From a checkpoint of a small transformer trained on Wikipedia: value embeddings, a variant of Adam for these matrices.
Each number is 128 + 32 x the weight over its row's rms, rounded and kept within 0 to 255. Layers, rows and columns count from 0. The size above them is the row's rms in percent of the matrix's.

# layer 5 MLP down (transposed), 1024x256, rms 0.107, rows 1019-1023, columns 0-255
size [108 107 105  98 108]
[[131 156 171  88 140 116 109  92 140 123  91 150  80  96  93 166 169  53 177 144 172  92  89 155 139 143 153 145 139 128 153 133 155 110 175 151 156 159 161 160 119 115  92 167 171 123 105 108 157 167 121 150 116 132  93 106 117 113 107 115 118 112 159 116  53 121 123 150 138 135 136 135  99 183 106 168 116 174 108 197 130 178 130  91 136 110 130  86 108 144 162 148 107 112 183 119 152 128 114  92 128 109 133  75  79  91  44  93 115 128  88 101 137 120 127 125 129 211 119 116  85 154 148  73 112  91 133 137  64 127  89  99 127 149  82 107  82 171 122  91 133 136 142 134  92  86 167 157  91 103  87  47 113 102 108 147 138 180 144 152 142 150 116 149  24 199 163 113 124 166 152 144 127 143 123 150  70 104 117 147  75  85 106 109  77 136 128  90 149 210 110  68 169 154 161 149 124 123 190 109 153 147 112 143 130 187 135 113 171 149 122 162 149 167  99  81 142 179  88 135 145 135 178  87  88  87 154 149 130 125 103 163 144 145 147 129 148 142 133 125  91 125 144 105 138  92 107 161 206  75 166  90 136 154 112  69]
 [150  80 206 150  95 129  94 143  90 222 105 121 107 136 108 165 125 149 175  97 202 113  87 131 129 153 179 134 102 152 155 115  86 117 131  75 158 158 119  86 110  94 127 163  68 111 110 109 164 160 123 151 133 148 156 116 129  66 133 136 126  95 138 141  98 129 235  63 136 112 144 131  72  72 135 145 178 138 165 122 156 178 164 154 133 125 161 143 129  80 106  92  92  67 103 132 141 130  99 123  65  69 128  84 131  86 108  89 157 101 104 140 133 122  62 163 125 153 175 235 175 170 115 133 169 109  77 111 161 152 104 165 137 109 121 115 164 164 232 114 165 106 106 110 160 132 100 132 134 126 164 108 126 138 135 149 130 139 115 114 134 117 108 104 157  73 162 133 111 115  97 181 164 136 107 102 117 107 176 177 162 106 194 129 104 172 146  73 125 129 110 140 140 152 116 126 135 109  72 110 101 122 131 120 153 102  97 148 146 120 119 151 130 122 123 165 108  73 134 100 177  97 138 133 141 166 135 173 191  95 101 118 119 100  64 179 109 169 108 111 110 139  97 128  78 111 101 151 133  94 177  80 130 120 141 103]
 [ 63 149 129 169 126 111  88  98 137 120 162 175 108 138 132 129 186 125 150 116 159 121 155 145 148 154 136  54 143 146 177 109 119 153 151 135  96 134 217 148 118 125 164 196 112 100  93 145 130  89 114 104 125 134 152 169 145 121 150 144 157 145 121 140 114 128 160  80 102  93 163 119 169 126 112 147 166  89 145 141  62  84 102  96 162 124 168 142 140  94 108 148 151 153 154 151  90 113  98  80 165 134 130  88 125 157  79 124  90 135 152 126  66 114  94 113 122  79 111  97  83 145 184 183 170  91  91 134  98 165 108 112 177 115 133 145 129  95 180 149 212 162 103 156  81 130 116  75 142 114 148 103 159 151 114 107 136 173 101 143  66 187 102 167  64 139 168 110  86 147 144 138 127 156 122 182  85 108 173 107 144 111 192 109 179 115  97 118  98 150  85 136 161  85 149 108  92 167 176 124 143 140  58 103 209 100 153 126 121 122 127 131  86 141  91 145 100 158  56 143  88 150 138 189 133 148 125 147 174 158 189 115 134 109 143 118 124  84  92 121  67 115 100  74 157 141 175 153  66 101 165  91 111  98 125 175]
 [145 108 128 127 142 117  98 121 116 139 110 101 130 141 125 106 154 149 134  73 101 136 112 127 124 125 117 120 172 141 133  78 184 100 100  34  98 127 155  84 110 161  55  97 147  79 119 154 122  86 136 176 163 116 137 172 121  98 106  81 114 118 171 154 184 127  55 175 125  78 121 139  69 108  30 200 127 151  97 132 107  92 134 147  98 131 117 105 159 117 132 117 100  90 132 133  92 106 118  76  88 182 137  72 177 121 159 137 163 187 165 206 166  78 152 109 199 118  89 124 125 121 193  81 109 168 141 111 130 114 107 147 112 109 122 139 111 145 107 131 131  95 186 168 102 136 164 110 111 124 145 176 104 131 147 175 118 115 132  87 103 104 137 101 142 139 104 133  78 128 139 129  72 149 173  91 159 120 152 145 178 143  64 129 164 163 127 151 136  83 160 148  73  98 145 100 159 150  59 154 136 150 125 174 138 128 162  92 136 117 156 146 145 149 136 156 143 125  95 117 170 133 130 141  93 187  54 188 151  98 143 113  85 201 136 108 150 109 148 193 149 168 176  96 157 143  88 108 117  72 127  70  99  98  99 113]
 [207 131 112  93 131  35 140  88 106 145 164 122 158 127 212 139 137 152 157 134  98 167 121 170 133 127 113 133 125 172 124  84 130 102  64 100 139 165 145  98 159 110 163 164 124 153 154 155 100 165 102 109 175 119 130 135  74 162 120 102 116 204  99 174 133 132 115  93 103 108 181 142 146 178 150 116 175  84 159 159  94 143  81 127 119 129 154 116 153  76 129  94 159 107 167 156 121 136  31 134 137 120 129 155 136 111  89 111 100 155 123 129 138 115 106  76 141 120 114 101 140 174 115 192 134 134 117 185 163 149 104 192 190 142 157 129 104 139 148 142 168  86  99 138 185 108  74 113  94 182 125 156 166 110 131 132 162 100  85 149 101 104 110 167 142 105 124 137 147 126 155 109 119 153  82 150 163 121 139  79  64 132 130 137 118 146  66 160 111 109  64  73 137 148 108  98 115 169 135 215 144 107 184 107 123 179 157  99 137 149 101 130 108  81  93 152 164 170 170 105 118 110 123 115  65 108  87 173 136 112 151 138 106  71 101 117 168 169  86 115 144 147 156  97 149  73 133 112 178 134 125 128 115  91 176 211]]
# layer 5 MLP up, 1024x256, rms 0.114, rows 1020-1023, columns 0-255
size [107 110  96 108]
[[ 87 123 119 110 176 165 166  79 116 125 123  70 106 180  97  72 106 179 103 144 120 144 174  91 172 112 178 135  87 125  67 122 151 140 169  98 132 157  92 132 182 121  97 101 143  72  94 149 159  76 184  61  91 126 172 129 108 103 165 173  63 100  95 143  75 148 180 101 170 212 166 141 144 112  88 158 156 163 141 132 132 147 125 134 130  78  86  96 105 128 132 119 117 158 106 117 155  86  93 146 204 149 122  96 115 110  59  99 154 167 107  97 147 158  58 144 148 127 135  99 133 111 106 119 206 131 147 130  85 123 111 121  90  73 173 161  76 133 117 116 174 102 105  57 145 165 106 175 118 134 117  95 184 131  66 102 133  81 126 134 136 105  87  78 159 118 179 138 130 137 103 138 156 144 120 138 110 106 156 140 140 119 133 144 106 117 147 133 155 147 125 124 169 163 117 170 114 130 120 154 109 159 160  74 182  90 133  95  87  25 132 100 112 123 139 157 131 108 120 161 146 139 137 116 188  98 123 154 165 125 123 209 136 143 108 134  90  92 100  70 136 153 120 154 130 148 161 198 123 118 109 145 155  97  99 137]
 [106 141 110 105 148 129 129  88 124  98 140  81   0 137 114 129 121 173 145 109  90 172 135  97 135  97 110  80 168 109 146 101 174 111 107 171 133 152 174 100 111 150 127 133 158 112 125 140  71 115 205 109 116 128 155 183 103 151 131 127 149 153 201 125  80 135 167 159 135 142 149 171 124 133  91 160 112 144 101  82 117 128  59 124 142 103  79 110 114  75 163 178 184 140 112 105 186  77 151 100 142 156  99 221 161 129 116  87 167 124 141 135 128 110  95 162 120  98 142 119  92 145 114 141 126 126 120 164 132 141 184 153 171 161 138 114 120 131 174 165 174  89  94  62 159 135  95  99 110 147 167 147 113 209 105  90 127 128 106 154 111 169 125 116 141  93 112 138 138 173 147  71  88 166  91  89 143 144  77  97 108  89 147 141  81 177  77  98 107 153  84 135 181 149 135 104 150 173 139 114 195 123 106 121 117 190  72 129 127  63 135 150 107 127 122 137 148 103 147 141 153 105 137 132 125 123 183  96 140  88 155 154 106 133 149 136 134 140  84 125 129 137 136  96  69 117 137 213  81  82 164 131 113 203 154 136]
 [107 156 154 148 190 159 157  77 158 122 146  86 103  91  97 163 152 147 128  99 177 147 159 118  70 175 153 132  69 112 106 149 125 134 141 144 148 135  79 102 124  87 100 102 152 124  77  76 162 130 150 109 157  97 146 119 186  82 133  47 152 180 155 151 142 148  67  87 118 105 112 177  58 153 146 146 115  85  90 146  98  94 113 130 121 177 134  99 164 169 164 123  93 157 133 132 158 150  88 122 111 139 100 143 131 117  65 116 127 154 130 111 129 137 178 127 198 160 142 136 129 113 155 128  98  89 143 110 101 161  89 102 120 101 151 167 140 143 131 181 136 106  97 109 103 119  97 127 125 142 154 170 139  92  82 150 134 145 138 117 141 162 107  56 121  93  93 159  81 106  76 145  87 155 147 110 130 147  95 169 179 104  99 158 155 173 120 164  74 154 107  60 147  88 142 150  74  99 107  90 187 120 134 126 131 177 178  57 165  90 110  45 167 118 171 113 131  86 153  69 113 111 140 127  76 156 132 113 192 132 104 111 165  98  77 168 121 155 167 105 167 185 194  97 156 187 170 152 127 133 107  92 121 157 121 142]
 [121 104 163  90 114 154  92  99 129 148 113 136 109 124 140 199 141 159  76 139 118 130 139 113  65 128 135 114 167 145 123 113 108 177 148 205 134 145 152  86 161 140 114  86 132  99 181 137 147 110 123 146 115 171 119 155  80 145 142 146 126 119 146 134 178 147 117  73 168  97 133 118 129 160 130 113 138 120 121 100 124  75 117 161 116 114 145 132 113 122 132 117 162 156  83 138 125 143  75 160 122  97 122 116 127  84 127 114 148 106 158  57 140 151 130 129 154  88 126 127 116 174  70 104 105 138 120 173 151 140 117 160  83 192 217 199 199 116 134 134 171 205 137 140 162 112 132 127 102 207 174  88 113  68 172  82 128 170 132 126 103 114  88  96 130 100 151  92 178  37 115 107 130 113 102 140 137 143 183  70 126 110  96 113 131 105  93 181  62 108 101 128 183 209  93  99 198  90 112 129 172 113 150 137 100 111 114 172  78 103 131 136 131 127 139 151 127 150 101 131 112  69 119 156 169 117 147 175 157  95 103 131 196 155  85 129  55 121 186 110 148 115 115 130 149 167 160 128 159  64 166  94 126 134  61 155]]